Weights of a small GPT-style language model, trained from scratch on English Wikipedia.
Size: 15 layers, width 224, MLP 896 tanh GELU, vocabulary 556, 9.74M parameters.
Architecture: LayerNorm before each block, learned positions, biases.
Training: a variant of Muon for these matrices, 4709 steps.
Each number is 128 + 24 x the weight over its row's rms, rounded and kept within 0 to 255. Layers, rows and columns count from 0. Numbers have three digits each. The size before them is the row's rms in percent of the matrix's.

# q: layer 7 attention query, 256x224, rms 0.156, rows 214-244, columns 0-223
# k: layer 7 attention key, 256x224, rms 0.15, rows 214-244, columns 0-223
q214 101:165124130151122134108103141101119119078157127120140168165116123174149140120122117093125136107160157136181157146132121117131141110119165137160127129156132117136123147135136132084132081181162157145129127112160160126128155103175090140136149101118112129131110060128168105077151153111078117157095125100105123130084164178100115112172120120095119154150088110140133071119152106148101150125122133149090123101161119118107146098187135107118104101140110102133108123155101175108143062119119123115125145109122156119152101171148194147135107136145119134087102143133114141144142126155102135109126133095110121106131115127113129150122137120133161109100142135135126115116099140114119122117185
k214 098:082119100173102143137173112083115154117116126148077150125131096126098184161097157115168099119158156119126143145136114188099138147117134139104111133111135131089143149094152133115156169138123159105123150139132139074126164141187168178129120105123147129131125153154162090160121117114127099145078106114129121106093144138129076167141072117128093158144159125098126138132148169155135144122125137110160130149089116174121090130155114112124148108121182125130117158140140147132089124108108101083171118105133123133130144142113168176137111141103132111140120111095128106125146115129112142158160140108144128148099142128124126136111084100162123098163101126132135138123137094111113094099132
q215 106:136137163157119145129100117080116120160111126137165131140143125099121130122117125134106174119138125169143148139164143123082158124122085148131089098151145098166138165168137106107168105136130157085095122114148087139105117063103165069144119146146151060094149147084141112166143122120118119179116147090113095152117147118140102091116121081111120168158144163135170103148106153146121109159128142138193109095144142090116117109121127138099120143128168162157112111174131101126138147118111122098148104112141139140169169080114111163137095130124121157163112138122164136122157103133128146146120147123082124160133140143146157129105116140118117110107137130096117152129116138117136129143134
k215 102:142139150116116173107131097137083087114146131080121153135144129105144122140152165136110154178154093126121095142181137102098153123117136157163097082122123102130133122110125121135147122083165136099096154139123149148129132107148121080130124197124132146154100128149093085147116100128112170134131125115140112161107142114101084171107119118130181132160110109154149122099166126133147156176142142109115085115125127092117103147111129147155115135104117148154110141088131157172110151123090127110140109178154118084145116105128167125130107107116144138148113168105112149121164155160105127125131126087056081086148123094108116103117128130114137133145158149132152124170145129164119130129125
q216 102:103133135149147083142098122131101154140143122136170097124152102143101156169137115157137132172119115124158144174135116129108101106093131113128121162142161150125143119087166113129133140133104120131150144099139122126099137135142146132144117123137137132114117125083164170134145134105164117159106096099117156141118129135204095084124177097173110128139114109095152104140120116133138124115135150132148149101141136087104118139128125139130164087132121148109164087126106140053097160097117101143113135099118084141126140106117165137098176084149134066123159143130112118152138112118195130146109171105136113123106146083178116121111115104099125159145106137156103176099128130132121133096157
k216 104:126143133133129124136124114116160120167112098113132125095117171133120158146134151144139137123105098118121157155113112110120131095132109127105148116164139124142122149151147094110090196150175156110085157147098090141127132121130125124114126108121137086054112126129149139093155129125153151143110119129161184126128117136173132081094105078068115130141136110094120143114145135142152156138148146122136152131139111120140137103146156155094101154118124150154120139137107084138116137140142135128109124174105085128113119146121136109159146100151169104128143135163100075172170185120162118162105205096110111087101123113133122115173142123124166096162132082122107109116123095107119146116115
q217 110:120155137133156125100119111134163105131138152152132103134098168155124086137093122169123149149114139109146157120146127158127162101125105150122114196086135149146147124096147122122088130144090108134172135150100089151123160165154138110115132111144141130135138116122084087170097130117091115116119127149105134119129114121155145104103150111125083094104090130188144157132112122119144124190104114131148144127112122144136121116124108169180118142133142144137102130099132096111100137114123085141093132112175076075139156162106116133140090144139114110120154129149157146163142122098135075097127106117110153085163172125159136135113119120132158083131083150132142107123114166089171113154154
k217 112:146144116152086117112118123114142144151160139114131138156139113153104137126133138166156130131117159129150150111165094149168147115151160156109160124124138134168172121077105147113116163092134105133098107134160113110113135107130118093135142130129151100094102114161094121130136097129144118158125159097136063102106110113150131166144129073122144137110102104133110103157119134171134136151125111143151129128126158170091127096133133142143143146158110063107113134098176136106185102126128171092135115126133109098118129119121117131145091115127148183058128148126138121134138132174096144115172114156169125131163098123097118124141127157159122157095129093163134119108130127097138125088053
q218 109:150148142110134119139099106154148108116106133138150087138106159113127157187147079115144133135121113134147134093154108123173173127139129068097161160149092183107115148110089094120148107154134149097114124145128149091146104116135122090152078121131149112136093105170156133186130102149151119112111146125131107137128152139140170151088116147129139104075181121076108100172129135120138134168129123181129133120205122151172123154104137142126107128136119122133134114129106140113128144137097084079099156153108144125083134136142156109125116087126168118115086084104143125119121121144146127103131153101102122128146160128131156137159121153157144131143149133132127110151128088094115125130120
k218 110:138125109145091111133091100148137116153131108109135134143161101128116126119116155185143120137138203131136121167107104085128109142149107129119144135137107102092139147102177140156132088136119092139192114173091168147124153083137154105158133110121118133107090139041113124164128124101119130113129098152131101102130141122142155165133158100132114136132146152108115105159124137126080101152122110155142125153144111108133124106157121121155097138108109126128130121060101142117112167134180129137083147166095176165135121152163125175146148111112143132122127075118138130111170146151158136136106112117137122083120150168106112099120117129133110135131122147126133144117076139087122129097137
q219 104:139141093153168106114132152114132140137139087138121151083087091139143153140111145150102140114183166142169106145069148156125119145091162090069128145106122113131104142129163105108128142148117135083123064138149132139123113164138128155170153156130171076117152131146113138111087124130128137115134109109134135169118112157124122135108097140112131116112131112104137154175101133141117083093117130144115132158144135133120081154132135160151089143127147163081137151140111129120153125130144154113128118158120138130143101098140158146124181130129133158114097158089053157101114141140123132063138128121087151143095109127152105089117118135181136146104146144142125105122172140111098135137127
k219 104:071147152127137174119128141104146168120122098113099146124097142153142148151138137129115147133114146133126112126110154164136099152149097160134118130154125131098118133095131137101099128176152163129139087133076144125131110152102120138139176135136165165146122163101094108160120121115151109105125153116113114115096136109117113148117142137147145123158111115111137126153142168141117075129120136072177122144119108117111118135104131138125079102186169128135126178169112113098161125137080133126153146073128167111097116187152117136130093101089137117115118168191101157109114132116133146133113189141112116102136139121192154134109120108121053125138116124132131112150102132118132112099122
q220 105:161114123154105117100146138133105158147103100117143104120109130130096176097113112099138154115106134130146162098114153110141168165142127090131126130170120160169119114165141118151152156191126115110165146133163110153096110116129132098106127133129171169109127052158145100130133115113141116149175129064121144131149162107102140128106087110120170132155132131177130121114154115145089111164137124131114139137143137128123133108152127177137128130072135147114111117130099121119162156126132152097114136143089150053165119126136118123118114103094109114104084111111138141119164136149115096152129131149091138137125191131130145107142121089082115160138124100113148111131105089132157163114158
k220 104:095113116095125135134117102153133101095146071161110125099165152146150136117077121144146128126135098146113178123174144155097132129103141163159153148092139179114163106130171155139121114110159130108097096089135155129130097112144115137151105146160132126136101142116110132171111139122130119154118158113149136137121156106120101104162127131105167154127177149148130104104151114120115169079121080103077101127134131116136123114105161121166158132129137164118091168157148112144096161135132172109126131130115153153159112102111098135148128116182146124172129136118083110126126135117135102148112113089127148134114144113117113103136115141143099152151115121153082164116101077084191123135095
q221 101:108120148114141116130121130146103106119121131150100121113120151157137137118107108100151161116170156117125170101115119081120117115173110094077114136094086115138080179080117153134134120142140120149079145123090105157128069138140155131146129109119131143123108161128147120122098130150154132180100104116112103125106131160138119092167142099109133143124142119106142132138120125101107104165103092139115134162107159118167131123120160087101068117119164130077094171181143110148158138137147103117158150129173125120141159145131115116112133088171172130146108136116163107137132126134122142140133132160151131154113123150147145096113171147101113154062159142151099137149107148107088175111117
k221 102:078175123131140127149138098086145159135138080066149152069152121140123116129142121117124169115128150120136124110153117122128095149140119119143152107119119088125146129119096097078142034139147161166139140147133170136148115109141130168152145097127159104108097122113145128122115142142106143108152148128126151130178090131140124144123136115097140115107115095086125100155163129145165132138141141125154143104124109115141113148145134108153106086097164127137144162131162134149079113115148125111122129124151118116119145154132174142119155138098103095083147140124142116095125086078139106062161146118120109177105136132115151142111150159127134106089142121109161128115107179150164145101100
q222 100:113166124151148126118160116096125133139139111135153120159104129150098116101116060108153161116130123134143099143157175132140095152137084140121106160105101141129099168145099087128165120114129121107130124142102141157127131110122139142112159133118138123086151153097126133120115148112134118147102128146138150141140156119124130126153158121133131145137080182097122125145104145107135148132127128100172128170132136135088114101122052105179077154136116138079117144146105118170117152127143163099127171140151145132137141124133143114074166125122145147149125115071123176114103157191106134106150117152113115146092154122116113122121135136115142046117183122121076135107087103115116141132142
k222 098:095161088101110085149159116098144119100138121080127137147108109177157155127151115109202115137079118142118137157144123162123154145144142103127096139089092108128147108151098123121129130148092156109134141107106131116112109103123105155092115180112135140126103141104124105126097153115114157086138095077106137132119112146103148125107152112181085153130156116108120128131135147113144136132138117137147149103123126132127125139164159131153147102143119146145137129148139093114136212170127177093118136130131101162163152160150160149141092123129117188169099142113148165109154115113111117102145136072112100136130108108143145114108161148126088129136148144115126134194123129166140116140114
q223 104:123157080147097103167118158140126167095126109088159129099102151118130118117164164130122106086154111093156097134107136142160127085123122149159147111145158143136161118135110104131115134118107116128120165127156092145125123114094130126164106129124109126131135162131116143138100091112107121137133161145119113096106135121139113149147111172107143141156098121067118122089112161123103114132117115142101153107095132082128096149154083102181153092135139151069118139144181145099164138116104110138141176095135110124114146123149124162157113139130193166090139099136139142128148159132108124132114131100109175128097156107168098131151130124122166154121188141144152098143179144159120107148116
k223 108:147122126145106112070117152095170161143125132132136164148138124142101143132111150124124131098129131135148126114109124145083110152083147185129128119152129093147135147173108117080128139141082143147129122123158145154180123112100159130114100175105107167106145108129139151137108137152139150125112119126103137127091126141124064121188116114106159153140096127095147105118102082163099118101156138132103156132164099126121189109119140127129116113131125151079145142122146134150131073120081122116119150144107119137135148129151102138174101090157125102138077136122123134180150154133072161143109136103138152085142154098103147171086140114119117136099104150112120165117141118116171112157140
q224 103:135118145136101137158101122129092150115169165095128139139130123095158077136127142104178125195160134099173114116134157117108113120096157137149139179176122113128147127131172121136114140148136152138138126098147121162123119140112085138190149113170134145098116176108158100110118117160147129134123129131108133115114108096133168156127143067102139152082154148113097080111120114160116120101109118125141092136127152135117101113121171186140134146089118122131087133148113136141147097115120094155125130137170136083088149113111137138124149123160105155121149132112137117111150154116155146118085098142131121082144147132117134122142115121135129130079140112139127142109122112105171058094076
k224 106:120102146119091081087101145147140158179118132132143139125132145121151160169128155129156130145141118100089112104141154135169101120109131122142157125142089156097111134101103112113114118115130129098097134124145126093111174153140148126121124120120146115118149136140152212126176131172118136157129116117072153140162151125107156108127129126129142115102161109055170134164144115136127122137165121127149145138074141127157157089145123148151143105117157138121159073139132117120126113148125122127172159135152170136112066133115104138093100104102156154125139183105121123152123110161149118121126096059107140099138127125128126128126124060127113118111128118083126145143146139081114136156124
q225 109:136114143108130145097137116143135094120114065113092125115137158155134160151146084136126141129137166066131128143159159119172108125149120079137120149130153094080118133084143166126152108159133141128129215161157168097139138107136155103109145078145142161167129114154140123107109136166138115135120097101147169141133123120130121165127124148123125102119108155105088129135129087135107148147139112188140129158171160125130145163115132170109164101107140156130096138135115123107107128124158152111121128105158115106144109101164099101106115148099154149148117113125133114098109121077116085110125145139122112150087114126119149131124144155139109130103138144154134104119168115102051103098120
k225 110:125164075122106113145115110133098121135103139099103132143132148124155148146105123126105142126100173128139092119106150141131134133133154100168163129143109153158134155135147131148118136182125147169173118121120145130094132109150127128146106113157110134094123153082099153121129121105115140135135120132132123142120099160099165216145122153096103107133099139115106134150188104086146142129168138176106134120123126138116114141098142102104153113171115134131115182129110132140170098077137138120096132111179135124063110148181126156121119103098152113184163095168119120116139120116161131122095123129129137122129116129132103071123135116140124109133054112103137161092136126122115096091117
q226 110:155096141096122165095127136141162147121150154142139099124129157116108083075173125128113134128123117105124168123139070127110103160145137123095096099122121134136112115117159090115134139133152171156106123096123126085140177115107149115140116156128118122160138106107142089128109120096131146124111147155127093138152144140132144121119142129128145112164120125124098115066146123161160150096145159153147137124127143118129139149131170180144165101114059115045138128161138112134116123138122140148146153168084128117141156109166140140136132142148134100093107096100114104141123143154125113089098143134123116159149141147130092127189132156131082101053162107096110147111150146135137138102109
k226 104:130169131144140116148116104100114104140097098131141109133138125086155123125196157130099079142122146129130130149128116137133112155125118116131093121124080155118140123166126109085129109120160084093147123125111136129074112131129142128132106133114103141124150116116094095158100100127076156125158097144145130095156144128102156121146108146110140111086133149088112122149093188133107170125118152147154144156163131167144140154117171164115154107110131113144099118114150114152098135112157140161161160148164122180094159109149152131144116145125117118125122067149130114112118145160117096103146119167126118128154131112203096140089147114105148108120110092124126160125164132063129147101164
q227 100:108120104148123080107138173147113157107131148141152135093127153129099133152139091139130144116115133133133175120130153107183138092146123119098162110106129146144151094149082161110161110102114114180144094100070171103113123098153124141127131147124110106106151183148087169137105179141137116114134112157092126170122123135119151136110112144084121157115081174147172146145155171118159128150109129110147157114103137139163092147179106133095104095116092123126113099117120160113112088142120138138117148111126123149167126160096152124163120126156163077139127120110101117119135168150150083105094126128143117122117134120118170107067159109123121127110166138129130148117114129140121115152137
k227 099:091148109097193109172158099136167134127097120124153140085117136114116105104104129164134113150170139132099116150128119136160118113171096112125075137124142131157112129134111112149159153118108112114147102140135108134108099136170145126084142168149106146146156122143085134111141148105121124115141092131118142097076157121128132107127160120090168199148121085131140120136142142103164109113087139115177118087118139105125112087147124162105100131129123134121173151103107144094122107164118118141114153119137103157129124159117085137143117096136124101118144137088136148139163145142123109098149134160116117166132130124138072145134152169140151139084177117167121174110096134163165113151094
q228 101:137098099159134171117105125105123096114088117159133106159155150130118103130067174129096143096163115120091140120097148122105122102168147114075133139100107098121146140142136096135149121143138118129109095145169141122165134137113136133157102075141081175101155138161150119128121158137161064103120146144142131157119137149117130129134120129157127142145101151113136134098155137168106124108121117140145157135180138100128151122168133160125146101129163118130158140145121116058098139148116137156158122092133112098119132136135073112134097152122143100186140118106123132083099152152126086089132122142162102140174129091110146159125143084158146135124162131165141110095105149129131145103104
k228 096:121145118085108116137117159143101105078134145110099139115106123081121162110107146128130155122154156131110124155109113132109121145108081172154135135154148150119132128158137131111147113149158125099169139098131112156152105128132148095125076132128095150113103124181147172149145125148131109153117143100120131130105132126091135096119180120169111129133094159131142108126148129119128187085161163113154121074115116141111102132147120101117085148182126134072140132135132191128151111107123115152167158111188113122148114163143174154148133124153139104118104134129116090128079111149144141113109144105099093109131154135139157106081122136151144130164138092102159148107120122136107115059119
q229 103:122125133136134114148146112109136161102127120119138144094124160153145124149144141138125073125090162123090113123148130086144135154145124133138058131117129139162133130102179119119133182135115130152125121103140133129114101132117127114164138107165121130117153110145138133172086135102115112134133158105132135124106159137159163152081113140114127129135120134155068096144141164106110144137127121070134121122082101183114137137124137135115129124162105144107118185062114135101177114117153096099128135170132138134118131145104173143174139089129116142134174097117142140139131123105146112103130117092108123139107155123112142138069136084068158086123165131110167149108132146111125193102167
k229 106:117087117085160073094134126132122145147132124099147129136165097128174150064126153132132141141147133124142132117133069097121168169137137133096102106169103148140130116098146094128108148144119146113153109137152076093138139131109116125144127123125145123086151123127077119155070127151128119106162176133137130127124123179134167162139103134137134139108119134088112119136112161120102099128133141113110177129153151163128130110134129139114107119134151193097120165136080161141099119186099105112112130144116132128125127119176132140152112151144140160129141088107152119106145088162121162070126117102144105140148144127138148102143119171139131163079160129120122121090111088109082133107124
q230 106:127147126109153107118098121127156166166163145130148121146138107131130114181113127116153144126128061110160137158135130143084118150131155171117135140109140081076121139121103083135173110139117110139115149126105138072128111138138101120155119136109111118094111093138121131129128124127116130150157100107094092075133093140127147111092157120101080143086142126168121147124116141102170148116159134103094097152101120149123122139138156136173158145135185125143152120129120089169106135114137094136156152133105117128171135092147131089148163113127125166107122135132156124138146136108178086163148106095138164142110143107130135111164145054098136141139127079086159140138135109123165139145147
k230 108:180125111138138189156098127130076119148113139135150142146134155105119096102122123094167150119130109104149139165140148135156135144186166114143111176123119129121096121106106120132139117108103142129129154129117096139096135117100163112162116177119155124150139162117132132150107157082135094166144127135116133111139105144115120115118095103095116119125138131129123173087103114157147122145154093114126134121140153121105109097146157138170097147126101212147117080108120129103087140111155091112126147123160119149106135120148107090102131132152134194112115180080131132108109145140079150135146098126130119127137125108169138144130152132128094106080152101103157109119139170082109119084126
q231 100:126100163101161120064138114185099081137143095117126095102122153072136118095147162139165125097095159140133168152132114162093134089173126137134160157157124130130112133113163100114163155173114101105118152115109171116093130108135171154132130139151107111122116126132153103105116096133169079153138121139146148167146177099166146113141147149097137121184145132155076163122061125156101131096117107139122185131126114111105109136082081120129128124151130145142144127158109128164112121151145119108164130127128108140120098142130124133145133093115131100119137115110128138136146102122131122111092156167136107167161129109113119089149123112126154137137129135130102108122165092100128132119109
k231 102:149105112108146174069080119121176097145083162100118110132125111118152187141146104148139158150125165151106136145141145145123129136131126126170139131152135132132152118121124107107100096164114118127105130170112164102170130138084120147102125134179100106122099092114076140139159125116045122136109112151144135154147121084089132147127130132112111173112145174160117148165127111120095098086109148146132163099141145157135115168113094152126151161119126168133131131160114154121118101133166158100108104119149140145082107117138125135152111129091130107127141114088186116096117116132154094154136134096134137123121138132126136106111129147108160123171097076127096142152141127153144119120131
q232 107:122145120108121146153096130100129088101128120157156123133131149090114121122101097071147143144109151152128104155105108103117144128119107069147090110153168113114100109138182207116170140168109144137134152114115093141192126138113112121106142147127111148117138137141116120160109167165138097088145108103110128150110118156137131117150137138112181120113115114148101130122142089137093128141103162113117155171134159091143134110125130079126109147172066174141170131112101115139142137120134158124138103145110111101140152099154103161116109134108136112171160175157108142133141107127139097108107146104088131160127126134138125152173103106082107133093128175114108136155132140110134127136092
k232 103:123105114134174163128133127153088131110113100109141151095142163101107131164140149166146125099141081136142135136097141123168088117141126147105082138103119160113157170124134139130160121143140117177108141122149185124141128124095127126132133165148105127106127134113128125130132140154160131151131169158159131143180130117121120147111130144114135121129099119115099109126161120159133164111119104136118103145138122133104117137143086129135157133143139154145149153125091108122152121116109125166137146107173094119087192118096104170164116125112049149140068127153152097114115118088141144117092117143120102123102080155122110164147113135087108105139140075125129127120182050129098159115115
q233 102:145126115145102170149124132132137146093131123130126128122173116114083106134116159144148085149080131095181091140145091138121100166169133153132162095128138139110123109170115073134125085147146116078133144162124100150114150111120111134074094146135117145104154124111161108086111131083087103139139147139156137145140137108152127107080090090154101097107140115133137135133114175099119126108150084141091128108172167184133131093168110126104105124177131140160164146107123127161145119107106137128111150130128089136100150115108177164113148104138120155148126137116141126127123160137117150125062115141171139144131149142091100159142141150115124099144126122086164147125135128145118125111128
k233 102:097107110138057130116139154160117120146149130128115089147107123162096135126112161137136110180129097138076138173123154152127146157097109129100128107174124119141071107143133109164111171165171144128156153112142082124112120125114148140131089147126077128113144147152120133134143100116132119152106132117096143112129097131134132102126130113119146122090154127125132119110105110129140135136108130132120078138113116127156156113099112152150130128119112136145184106129103119191124154109107155149135111107111126165143150093066134114137163187123140135173118103136136089140148150152131161127080107148111127158135132100050152145078129112135111178135140086151105130141121127146107095099163
q234 101:174112136180111154101145138114113126104134099127138131102132159113110144108124125180150163107138147177102171109114155109117129127133114161145150170159115128109123148098121118115090115145192123168157134140151158142109129161183119071123107133052103120097130144117093139110182107135126136116145108106160108114107171117105137116107129110129099139125102136114103136155124117156106168133155103182099137113121105165146136117165119128137114145096110154149141160142184117124132101108175154172152137103106107121094137104095121102145125145096130145153178151150109150176151147127112150115102131136127132137115123108111139086138107094146122129103122162097117133103123109091106112103096
k234 098:121112144152108130123069149084108121108116119147113096117139101115090161124123157140099103181128075121149109129153097138125152106156152123169134138143147158110126110155102135153109123114075123166134153125104124123107105139158118141112103154111120192079120142157133143119150100098093147161123168108144129121116133164116149157130156127123100163123191125137130152124154139111152114152158190118138113110117127207099151137145146104127159108128128150133110139120103145143142118111093140135176114095094130153090082124095116100136090163133142122118128141113127112117116131072144148161143111093120143096134159140129138130150088158140160131118143158071130126137086137128136089088136
q235 101:146174136131146150090129114129109140128134125152122140143152132134111154073135118152112131107127122118163088115116105081080184145134122076120113120112171143097158100102164137141102149116146118151108102159146155090120111136109150127145134126120113137093145202126147163142096095130126125144083159113110162148088098142106164122157163119116096127121119112118125104156109084168122085127170110128106129121132156192129117149144144106108124134117112128119140130122101141161135052121156068142139126146152154125083106136115120125104145145118157120082078138147131116158187151121147146142074155167110125132133154145123109143148123162121113109092127144113110139107124153105138142146116
k235 097:133116138112143141152119105147130194187140136172136102099163134109139127094123148155106164147150143097112132156107111106136150165152098139102105127107089094121097113161114095142050127156081073095111115149118147117157133145154108162121107165135097135138103089125151140093132145123140177134182160126120112099097121114109136131138147143154100080085127125141124140136156145114119110165120126146118133145112150195106109113129077165118121121144160160155168161142155099150131183126148116135127142100114139130096122128140139117133130104119108136113127148150161101112148139112135154088098133148127093137152145153094107109090096087119116113127136138099107132125164146110154107114118
q236 104:107141147177140105123106123128112139112118105129120111101115149123151105141135129103120158119137112131104162064127097148132128130126141138164154116108155150112136120111135122121112123151097140110126129140096124099171148136155144113129153134136106138065132148122117138130143092140135112156156158114139077087120163110094125153161158125133096113085185119142162116156089088123095145146172133152178094111092118114124090151159100121168143106162158132098132123102150188103164116097184150085114122140138187153102127133122127130109112121108083096110129136123119162150111133152196160129120092104112132088120080135166123105138150136146120133109129144140157128123101106085148128164112
k236 103:090117150159143173110123152131111118164125138098127139152128118133122156137151136123193089139113137128142119088106110108135133117147153145100139162139123111157132163101084124120131098129122127124101115145157118125158114140122106120146114125146093120070098117116126113120154122106155150135140143130113127095119139088136095160161095119100111124116173093131116111164122109125098114162112149157131141149109177147131124069120122079195126152129109115133131157140124104161126123186144089104111104147115156159108059134119174152100118107119137132111149124191123133150106148114130180142099124105142143129097151108066166120099129111134155132148136191105185098146117120115143115150140
q237 098:106101129117104111147085102121108148161131141163113141162094157087111137149113149155117124130144147123096165125113104101082135162133120097117130099107128145148123114129138129104161168097068132143159107121099144147127111101150130123170096139172162098124146103136114073177077139104120140100086097131142125128099135150124105123125132150150143160092175159109127124177148157157100145107104117165186140132132133099091088128146130138093096127162091088133146154113130127104141133115164143114137166084148124122114089128152112126103143127126151132112145106129099174105159137175116147115155141144154143152150137088157145158125096112097147167123062107125127133113142149132125129134137
k237 100:089116120084082135165143118132138153135138126112163165141106124150129132150129135138122106114151090118135159156136130079132102112085148160116105102101119135166168128159145117087134147154126127175167114176097109142130129104115144120129205156160110110147126145119108176137168138118094129122129121122125152127132140133123144138135095096126123125119156090100110116115149149141097142116124131140133103114116093150128091083128117094108111109150157124103131117116135129135141127131116140080121094125087093143129134142157122124203122085187133173096127090062114125108100113152152136102125152144136156139161108095145147102143077114136158113208139103133125129130126111161100141145123
q238 105:116096055149076146122144132117112094173150159140141128152175147114112181096125107108126121075122122108132108163114124100147115127110142100129148136150129134159133134148097151164132103112107117157142119149162136137131149135160104128128127116156178101144136106072134111123138098149097133127122114116169149124134120144128120153127116088111148150081184134125133142117143140125136130098131166151160139116126149136153138138117107133154095123111113147098155123119167119161137087058115127158133123126129166114107184144148137105118111152108112120142163178137093099111105126129134090084072118098138134120113086147137148101090099138166133110132162124168150168081151134132112107171109
k238 107:117095072109154077118141155135114143160112150072108171156123082101129159141160126136088085146125110129117116141145170079155136132118129157129181118133133140135122150155128131144155144137138127144162070150069093150105111140132101148091132089139141147098162143096146108117137123108128133121114137150105149118099136138122145131167129130116139123123133131151144127118170124104139108121125152128147117135096110163104146122108135091114201157123117150139121121095155135105159160110103101122133163114119134138158134161070141105079161083142103121141115126178105150127151116135081120120092163128116138133131146129097097134114139105133111133154155162127107141101161084130112166060131
q239 105:094113113103123116131126143094111136137155140126140133131084116108148113146150134084113147073102147139166095141135121118116092125105148078138156078105098150088134140099140111147126096092117131110158147091164159133108124165104132117140157080157135145150109129161123130121142110100114124117124132152167132099132129138088122183116095117128144136117139132110142124133109146170147106135150102144156103110106136149139162140156084089129077086117128146123138104119148106138117133142152125138174135173134121112169131137140097117125166161107097141081169098136136152147129131142136113139138092135103129147142139112088120164121086145193099108162090116168101170138167195119150165106149
k239 104:135134123116151096073159121100147149157147216114128103124135131144132142126105138075105108131154099108124135138109095128115136185109187119102147182079089128120123141118135138150116124125119108142164096101151141131096136102139155135092125130151134141119167140099123115105165110116141150128170132114145128156109099161103108142138150095124089138123116106080102116088147121106113124129135127165126139159153105132126113135149124108095148156154137115143081128136126085091148091141124137127119165141137114133121099143126141100126161107141146161118147148112110150118088097172113086116119143164160160128171154130141090109114090087194126160155104133147125136118179100124141144103161
q240 096:120118115149130120155141150136148127141122140122122142117172161135113142108118114127111105152138178160142179094108153094131096151118167153146113107127145122144123127112136139127175113079085130162136147134134092084127101126135096143120126097191109139097103088131100136127169088155144090081103165179084132161141131162151165073150115138126140119169134107136130149155109134104119160103138131117127100109130177144094126085111105125131115133125130141094142134133129152102104112156109108118142120145079116142129113148110101098090115180134116127129120131144139136095137142119097150141140156144092136139120133129142110153197128160049144095065130123110137136125141119135153162156117
k240 100:159101148135136143179136133160109124101126125104115129105111126134098102133149121155108170093126143105149112133159115113109087117094095148072121127127138111167135120120094154165124106132105170131077140154162131113206106155185128102158085148125127141173133119128116096100097140146136098068133119160149126145103189134115123124151133141132132134136107126129106146137080115154122144149096164136117157148127119085177161107103144164104136094136111133139118134138117129148094124118127114102168121126141138098127185118085092091164171164138122137114117125143127113147082122160130085135144122124082069126137156145100136143137139114104142130137129149162115131090104100116116121126124
q241 105:144111125097147086056193077139108173125108127137126170120096146072119137127109118101119127135122184126132146135106123151087131142146126114129108155138152117153104147141117144123170110097126153111127081161151113126125119132075091103127087160140127109150123146139149158102127101118118121123134131106153138112117126137135127113143099154092132139148164172122140138104086156156149176146128164102143163133125162140134104113173104185148161135109101145121126149053088131158101148149137129166110115130109155110139095141103124107117104158108123116139148121157101143119121096134068112121126107151157131178132134143177150113126161111127101139147115129134096158144109105130116101123158
k241 104:152135138103144129134132182098145115119122113156120121126126130139136122167117112121079166152087184122073144142153151125151166152106161157109111105094136140117130099160107113127148159107126142161111126110184114149138104091122104139148118133186085107151131127107101144128155104110140105117151138101119148117101151145129162121108162143092128136130145152080161128084093139091140129133138152106102140101147159142154114167149150097111097149108137115145089153117126146138099173127140134126127154150129142081173111162111116111124115116124102137122148118096084132167123096094149098087138099121160131071126091116164096122112110133087117123190164129132104164115123095140143156104114
q242 098:132098139139091097140116104136119070114177119116108127125123123172174080090094099131136145160138126118126153147159099129143186117143142147148134101144112113125085146152133126121093121127142171141124127086121137114145141158149150157145089145161124100115145085104116167147091128145153141123102149123146137128166140100125168096155103136089146094110135158117125125145101156191126130116176145121131117125083118127112089127106116097128122151126155108169124146163096106116121121141095135141071126185171084130115157155093120113160127120130158145131113143107098108114106133111157096122134177146136132147110142127096122115144119127097147139151133127175106167140108078191132143121118
k242 094:100099102120149076069112114140148117092122123144112167113095144102136116124155139151127105115185129097134142197147140099146124118138135117160133130126147094128134104128112122142118132104130118133091121155126133110142140143102158120128117123177108127111124119107146139157139054145130121135144093132155135102151106097112153130132125144132175104150137096118189087150181112131127152165119104148136091081082146121123125156126127140109090125124088127166168123122145149172139146159177142104136085149143101110150123138151124118086119138145096155083125125136172168117123092108104089168161162145172161152098133110159097131100151133136103120139127154142126134148094119120101094123141
q243 106:074137140164132098159136104130157109133106155089099086150156125129152139152139163138110105149113142123153145071125137122173145166138095125155101148070150140161141162156089107118097125136091166122177092110125127146172154115121127137107159117162098120130177101145075168127100142131141133148103134155132143127080138097133150152141141110140124217123150181109138134171129126110113109133126144102143078086142135128143092105106117114142109149145135139139137140113131104117140140105144103126118122131135110169112111096153127111121116137142138175114137121097115118081130131119154142108125108134146156105128090107168110113135132095154112141056125141129165112117093116132099110116145
k243 107:114126148140088129140145133132126153140082123120115181112101113181118125119155153104110138103143157091126141085107082104128150094118111127105123105165166139118129146123099139142127129128134143109118103111126099120175130124114103169126159136187122145152154115138063181112112145117132119114089120149118121105133124164130105136104132113150123105194120126096124161147133147150116091125145115117093143154134141107150122094172146089123130097180081145154134127119135156168127137164136137125093143172093088125127129095139117122144167097131150139142126164156116177099128140115097166142164084158077152145103095124091129132101122104149154114122138120110104137180094118152145115146090
q244 097:102160122129138130132165139107110112138128151177101128115108112129117080134107112123130128084130166158104139124123105122089129097152129142129177135126124126153125116104095100179127135122105134120139145123108124141113074097177129151137130184093086071151134127119123142142122128136103131153091163132125108149118121125124124158155147075160097153086121108166131107149099084106090159126109085113128126169112150115102137154195121127107107133115107124119131129122108114122160150161081106141110125139139063138125118102138141113143127151153183147132104078121135194095116138142113131154112117140123128151156147128105157158148146119191132181126151164100120155120128157103122101116139
k244 101:154161128158183194142120126088126174124146152139184109079092141112111131157140095130153128140171110166128143126117117118142144129159134151134133095107121061135147116134124105102155066132126112160123107134112125125139138146168166159150122124139110130165133105134100132132118095113074110117109108135137123129150111141142075147132134091168115166119120128103160122086136128135140134126133143105140102120107144136110121156128146145134103118142122124101094156131149099135168147123143146125116119121095097101098151122125116139133124173116151183112120133115159193131124142139121121115083115083137110110161151104090166098130081144118104113140140065097168130122076117098173123126131